config = dict(
    n_layer=8,
    d_model=320,
    n_head=2,
    n_kv_head=2,
    head_dim=64,
    d_mlp=1280,
    vocab_size=3808,
    activation='gelu',
    norm='layernorm',
    norm_place='pre',
    norm_eps=1e-06,
    positions='learned',
    qk_norm=False,
    attn_scale=0.125,
    bias='none',
    tie_embeddings=True,
    parallel_block=True,
    init='normal',
    init_std_qkv=0.0368,
    init_std_o=0.0145,
    init_std_up=0.0368,
    init_std_down=0.0046,
    init_out_by_depth=True,
    optimizer='muon_variant',
    lr=0.00822,
    lr_mult_o=1.63,
    beta1=0.93,
    lr_head=0.005,
    grad_clip=2.0,
    warmup_steps=200,
    schedule='wsd',
    decay_fraction=0.803,
    decay_shape='linear',
    final_lr_fraction=0.02,
    batch_tokens=16384,
    seq_len=256,
    doc_mask=False,
    train_tokens=182100000,
    steps=11115,
    dataset='wikipedia_en',
)
Each number is 128 + 24 x the weight over its row's rms, rounded and kept within 0 to 255. Layers, rows and columns count from 0. Numbers have three digits each. The size before them is the row's rms in percent of the matrix's.

# layer 3 attention output (transposed), 128x320, rms 0.173, rows 125-127, columns 160-199
088:108124152129132112087145123151156112110143111149168150120136162080094115146135152142143189144160129104165090140150109109
093:151123139107112119137111182146152129156135136104146127154149136168133112121123118149145169093142132120086084120142102104
088:128148064131153112146129118141128181102122089153154056151105111128129130151118167097120127117121137096125094138144090206
# layer 3 attention value, 128x320, rms 0.0842, rows 126-127, columns 160-199
089:111100145159113150098127072154153134109106133103132117114103147111122099110116122124113149123124127124178148144136129115
088:118148139103084141138130113125136104180172158134092136065119065155084167095128166117131126134142116136085175102107151124
# layer 3 MLP up, 1280x320, rms 0.136, rows 0-75, columns 160-199
103:117170148143146165119144135121125106062092114119159169128144097114090130150119154101122136116108109134126122138113125116
097:148092139095117130161142113143153109125089144109102132117087133108131133122145074144144136129128125116157137134136119117
100:126130124162128147127125167119176071117152148077125128175102132127136134109164132134118154138092141115166096127190111077
112:100138148135136115136155180141152158129157147138092111120183129125160157176111131153140164133104136175083140144113081176
101:147089154136122107132124134158117115121140123119115125146125172143090141136123110120143120145129101151056127180112101122
101:122107099147145138129107078130140189163114136104119150147139113100129128131110114083111125151092167145108100130173150133
101:099157128144083131153111099108142149140061182093146157129132169170172183147137145159133078128130115126119093108124178124
100:109131111124146152148113143158121123129159122084115137122118118113144143130136103142117163137092110159156143123147162129
104:124144114080120081089137177178110169157146099090127145151180136078127146137159120174158161130120107128147115139134168097
098:097097137135149148139168178104143133151101140129132118140197113145118119160165132137141158141119180121124137130141137105
099:123123187121148150083116112133165139105143147126116087137149113128074105129140151140153123064141107139164127126129103115
101:095164134125140160121112125118173174161156126131138087108188193115116171110134128112117142142087122129133118141123124118
103:132130114141113111144157095161073134091142132158120119161087164174119145124116139115146131115085165152125135089133136127
096:136139131097131151133130124146123133150159143108138108133130164106130193094144160092152139170138112081128152122097149114
095:140126113146143093157142149132083110158181094132150158138155166146136150145112073105172148152130105129169110085144124131
106:081150110079116119127149129126104160123129125157161101126152114128088114110123146176047057122117139113154109104098105102
095:113141144130150163099167091110160169127120125134122120182164166140160063169132097147110149139126110162151168078155154172
110:146113117082135150135134159126121152079097124077138133137125122104123151096131157172141155112101144156114147121104169096
098:124105145108101113118080113108108103111118120146105137128123124140144110135107174100120130162139134136128110092112160112
100:144155148122084134132122119091158110122157138126158121156112144099156088156117140126135130117125145147123170130125116106
127:124170144120103119124111113149106137102118124101118143107126162144136148131100109150121120133092093176136161113137134133
101:123146094107152143093112139149118125127130135098087127146111098100127097147157097133127168119111090140129079118122146181
105:111160089119129109139142131140102123158112111125130125139109157088129178151160156116098128148082135174129114152186158140
095:151131101113072144160115093163133120108099071144137114108134157122107148099146134079159144136132118132125147157149137125
096:133129138128138129168163156169079158090151113093105101178157109172129138145134147141135112135113172146157134141108072145
100:122120165120141133165136185122093155142108123125132116138144127112205125120130107137138097118114121106143147133103073126
101:172098145118130125114155120126140119133120154106118113114137126123107144125154114128141116111156117128176082145149132108
102:104131126094085120118155133112104156123102140126138140123113100112056123118107182132088119134139099098129137128105102131
113:087161108135129151179093147157127092122131086131133096164152112138140128182151149153114185150112150157154051111111164097
108:089102093166112133145131150155113140162169134132142091145159114125122096126109123162099119130114113203110115103136122133
106:136106088127109102127105148110129149152128121153124121146085112113130126128154167155094134111071141179156120124126117106
106:151117101086124115114124085119149106108127117129115160153119155151168100147127137124130117108115122126094076138128091121
104:122132112125141130118130145153147161118099093104148119109135131132116130110099132117144177138127115131143113144175135157
096:176159139120146165149166111125126112147124109042173106115088103111110117127101143157133138087126103126146150141131115134
113:118136125154098127111105107111139155136113120126164120117112137119121149172136146102140139129090151092119122105135121157
083:124126138121117132148097122129140168135176121133115149162146121108121129119129102069117080105149164115147128145121126118
098:123089113143123144130119130157157132144119126094142122131157135124125175142138159161101098115132180133155153116167144130
105:104083107140127161107141133072115117138139140109152143121113139136132111116105129139137174169147108118113133115102111163
097:108130122109142123169118118123100130077081117134145132131089136081131170117105171079116096097131096151105152113163140145
100:112113146165114144077149153096105131150096125121151182160118134155129111143113117122116123118120103115098136131087152168
107:106111133121133151124118138126138102151162131088137134102158177114090115117096131133169117125156164163126158173162094089
095:140103110131125149136091134144145122127164154130123128115167106116141168049075133160092131092099132107121111138146137095
104:135159091131148146121138131123131130109131109150131152139123150146133138119140149127127144154145083125134141121125142125
107:177106175111133153145106134111133082142090080130073116129122111126127161148139146147121155100092127125148094139156137149
093:110118095158101132146150144141090154138144118087134094107089104123140123149144118135065185107092165133144109135129095089
096:135141157113140133124137066108108144160089126124141107146164130168111124145113101138114118115139136120128122121142095166
103:123099116081185113096114132092149147110136147116158174114098126098124099109108130100126118161127158135095131157130079172
098:122140139128129124129106132108120093091146133143087137151138119097146163152119136163140103118142165123101132111151158130
094:114152138135157151129104129107103107113151122104131121108147170131121116125129117118096143117149083163097118126119095146
104:123113125107111153150140120138087153130155119074137131125133137123167130146165156113149119154088105168082138108066127100
102:112147161176110132109100114081154154095115093105120101146108137151139110134162127132164127107115088161128111119165131120
095:130142201157091196147150156117133160110107145086092115122137096162122133123091119140094121109151129133088135153155134120
096:064141132153116109108119118169102107123181129147103123148143110117127129134103136147099128121159140126158091138129137097
108:145147129120143115122094114159146104167096137143154141089105108098096153130124081118164148138206145131125119160134113151
102:115119146166110085145106145105154150147117104165148133084125096158084159144146117149108158115134108119116148157113161125
101:144094110125138143150092160139153117115163116143098118176118168133150129152157125134097110147113165150098157143160135127
099:116142141099091145114110124142119140111152173080126150111136111176110126134144128103099147113102182120151129137146141121
097:120081140164093099125127164083090123154162109147144118122135107125132093142130074098095116157162133132150132115122150149
095:100119141125131137158128142138114099156179126111099171128154152129135133111173151149159121167129120130119148144111128085
102:132138136126125157171112124101194131119134159090127124117153122102136109081117133124143090137136110138148090111076131083
101:143152132111130144145140138119143102132115134121172102138138121170151116134129136113154131150166121158121107131110113144
096:175096151105129118127163111152161099130110185137108175159160111134165124140138143131149114087123108135109121125102140114
097:107145134106134129097121110131113125142125100110084115106123151105103117099132120094086153108130116104148172127114140106
096:097154154091114142155142105149131136122141145101143123102109159078148100107150081136108103130113138121079115117112098136
105:084113176175128110108145119136147107122133154116149059148135134150147119111110135154079122177134171160131151146138160114
096:121151135105143109161139161157160106158122139155194112146090132124128116099135132144122112150118171115078120129101108092
102:134172144182181141139105170105105121128104119160150104162117146122198111183136108140124136137086114181114143139116172108
095:108110155118122136140097120137102144107156152078154117125139144138099160155118181107085137137069092143165106164119162118
102:128152124122128137143156101095121096134130174121131125127149116129122169141123159107160123129082115131137098108179102103
090:103154081111109174167153125113109148143135112116171153129121165074101146056164146116127181178140112135123137107107104123
104:102154097126168133140126136094156122105073154160114128167106085108128120100146157129151114122155099171158101148099175090
100:152110138123166125120096140122128149141165122144096143160151104113157115150127137087165122145106126157070122103104136116
099:116166150169144126126098175124133118168171122137156107110108091103131096130172128154134157113148082154102145153127114107
099:155128131129162105169117115116107139110112137117081128146165124169119118108149166055170100156132124103136127125151094125
094:138132114152095118159092137098145146155144100117116153117129129148165125140074155099157098124121139177085138151125126164
099:119115169121147192120127127157137127103160159090114109134161186115101124149129141108124150180131138150120092119095166121
# layer 3 MLP down (transposed), 1280x320, rms 0.0656, rows 0-74, columns 160-199
103:056125101154092118168133150156120139210136129075125106169110125140149109104174119110130086112133180106092131091148125144
100:131129118138105110121151102137113148147157108145109167144132148128145113131171113117128129188167135125136130083126144124
099:149140141126055091143131127117123127099134128140110154147137145118126145146129125161109082121140110110067151128112097096
124:103141150112160104140088068145170114131107106163118099116127092141107138097160163145148160166143136120139127085095135152
097:118141126138178166175127117139133115153137122109139125081167125096128129137162148136176166143152146107144097078091126131
093:172150098133152105139115124097154122152120080147102146124166122107145116111171123098166141166180151136114158067116117122
099:135133126131101104123142157092109110114115127143153076126113118063143100146133141140079123156156079188136137131151129122
104:120137177127160111171131168133125120137140163138102119120159101087190143119135119107179135152134131159146125135116162126
098:125118111168168124152131101111137123143116136133154118133098119118104106087133105102123154170100134115115107149167138117
100:144118124128129146113110121128129120108115082120092093158129097148127101105109095149127108116146130128136128119139125147
096:126128091153133142155159102117105135162086116118143244130133100173133133133136134129110084103143142133127123122151125140
101:131102125163191126119124150136139123126111130082147105111145069126146108118116125118162133106135113104132129090140113138
099:112104140114150127101128137127162087134158167126103080116107168096140099131164118147127145132075139114109101077198129107
098:130135146125111124141140126129102133087137141140126109115114136153110151144159118121127111096118095139112145120155182103
092:098114127112112130134162101093143171136141113132099097127139114139148160144131157165128125106119181137097160083117111153
103:155126119139143119119100133169090140145126114130163147167105129124120099136117149091124133104106128097106152075177078164
095:153135089113157146099128108098098118124150077127172155124157093123082138121140128097144138145152127108154119140169075191
105:082119117164133112155120126124099202117091051106154133121134166146118160135111148138132124071125156113121145130119124103
097:131129125173172157149118147133109166101127120157169138142141083164124123131136090133165133112142106127103142148180088129
103:116107150115118135123121148120112083085122168135178130145148146127121163111151136109162116108132141148116131111130134101
129:155125128127136163148157125166094140084134101127133118136129173158107116111107129120104140155126107166137106118117142152
107:133100115071154147097124106117105114111133115134116127101150167124123152121174115138086091084124131164160154158096122091
103:146152126163138165125133111127131126110160119164133126116110175126110148140087128106131124147119118148141137138119137104
099:122159122151144139137123134109128148138143124144091115117072158120095081150131151141122090160126149125138128104139140128
089:105163155131096109149127124134175092162125134152146158131113122143158115127111142144139109150170132131136147135104144113
097:105141090132133152136154132106171147063112132175135118168125109148093169161103122094120092133148121157098147126144114110
105:165097116127058142121091144091125133146154106143153088113142087150116122088149156142132123155142133077124134151087125119
091:125110120129167116182073129155145130129140095140110110133153130096166132133141108110132139130121154109091088139180148094
112:134135114143173126120125132162176062103149136120092141135108137125080154082142114063174172100145125148120121107139136166
109:131102146124156121138193123138166127141124114133087093136075153125142131146117176147169123132118115150119081141133083126
100:152128137118121114155135091153147168092097124146144127157143106157130103107118155139139105143117108152123135121128116132
101:116141096133119130143128170128106117129094116146109115131125136145078115130121116107130157175123116104155161163106159127
106:140105139130137130144133112121163142103140146137128121104192136113077102146124106138108097089165112135161139126153127136
100:120136106152119133141080105125089195146126131132110132137146143090169136107145135131177120143143123104111142130124084104
113:177087150149110073128115138128120155125098130114136150113157149114185097101142112133112106124146128113147140125132118104
078:132120127114163093143103130112092090103130140122136079125107126120154126136120138119159156112168142119077150115124134104
100:137146103114106143160139108172129085125131119097123124109162095135194109118113081144125115128147160118119124137102134172
097:158173081083121117162144154118111145102145093107150152094159076127110166108140144128116109111102122121124133162106114133
098:100128136137171134096119114144134077147122138144141113125118122132140101102168088131149141147084140143091139101112157131
105:120128097122136142137156094148131139163162059136077095125128127073127133137127133111143113134117148117153107121106106112
100:120144131105141104104132099151184169148131161157123130111143132134102087124116111103151148126111118111118152132122147140
096:079158143141128156154096132142118143114116124136139125148114133186098046132071103115141136157117140134183126167165136131
103:124123127149116148158141107162111132131087094100130174111124093167154148105132126094155131164156174126114148152141135101
106:103163132172138145135131143091149132160145138129112159162090147149166074131114145099125105137145172143144130120143129112
093:126113126190129095113116167112136116154145122136155140098101138104113146126106118134186101130134123084140106103162114136
100:126125123135108133128126163124145099143148165105136098190122134161150121123135143122171124123079125086094105120103188090
096:078165138140128098158133118128110093146133119097111105151138150112105141103097072143162130085113180118160132173089101084
099:167149123127098150096122116149095175139153114137159101151127161131149159138099133146166109140148146132122135163081116140
095:165128120081100095130109115120085093101126180138110123116121136136124159148160106121118141100097134097126154101193138134
098:131128115092129107163126097127129134129136118163168202093098143171097108138125102112146127123116153108142151146096106133
101:129138134116105111155118129160154120179117092139130089152142096097118120138118113099137131158123111119130095111100150140
091:130132095079172132133119129110117108105133135151168121095132170112137152071158140168121141132094129114142130111131126149
097:182150137143147169139118096123146092109135165107159133094119132092149083143112130169126100110134154077106111084150107152
105:123128148106112150103130114136104112115137148166115155146102130173128121148094168095123151155147117117148170138114115161
105:145121139140097162130096177110126168126121077159116067136113156114153117074143094112110106157111147098136154106157126129
095:137120145101116136155112158104117129138122184130105110116193098132145141107119121121163136116134128126088120133146101126
096:114127112125165115142097116165134122130111131105163134174136120141156118137162132109110138145171106105144094135120127092
101:141088143110093142157141113140127066102127123175152122127161108131135092119163114111121122125146101142144172121105126105
092:149145088146113095149141112132155156118140159139111135116121124134113106137108117145138127125124144128130156104136123115
098:086113167142135163108096156124114141118161129140132109165132101159102124136111095092141146108139102152121139106131121122
094:115133074104121114140120104146128146109124152086130119112147115163104089083126158103138155110155165110123166140130153155
099:172138151104119141134130143088089118118097134130111177127159124115084120128117083156145118168142183136172126144092129131
100:122123144167098132116120131116123170123135121135141118131106092129125155138122136055109144079135089132123140143112128169
098:140133109104162116153136176148121156117141132125103141126095103100126135114160102126144152146129150169158128122127088141
101:114109161147150139096094132088149108154137138120136096139132129109117139091143145118132150083139135106097115116097145122
095:126134097182155137107138119064164120096151123123138087135153138143105110132139145114154133150078135178112171122122146096
100:132113169175139107130115138108087119107142123151124121106167129078183140129170163164117126144103122127138113144089157101
097:142160122139139148108146102088121131114179104132106139095119151131152112150118143113108163120184136100108127099116119102
109:139130147122100124156130160142168094103122148113143077131142080141086127143159135106135144114171111157131134122104093106
094:152118156161119116107125137131104145087104135136142105120170113145153094115182160107147153094129100115134153111138135129
095:115132130114129124119190177170116128126136130070122163148125133141123116066121117104123174118106132123117139146087121111
098:136172076112159093104108097118137132126094130171154145100111131171128118146155116157160094114101120114135134096061106137
098:181140148174116173115110114104141168125159140154109097127103116130127115101140130137121129139158146130121115118121121093
102:124138139100126131126138124125193129162138148084110160139127143132142145143155172099164139130149153121104125165161106132
098:102135104148144151148159123129123112143117103111133232137076081098137158146160131116145099128120131142115163115121127124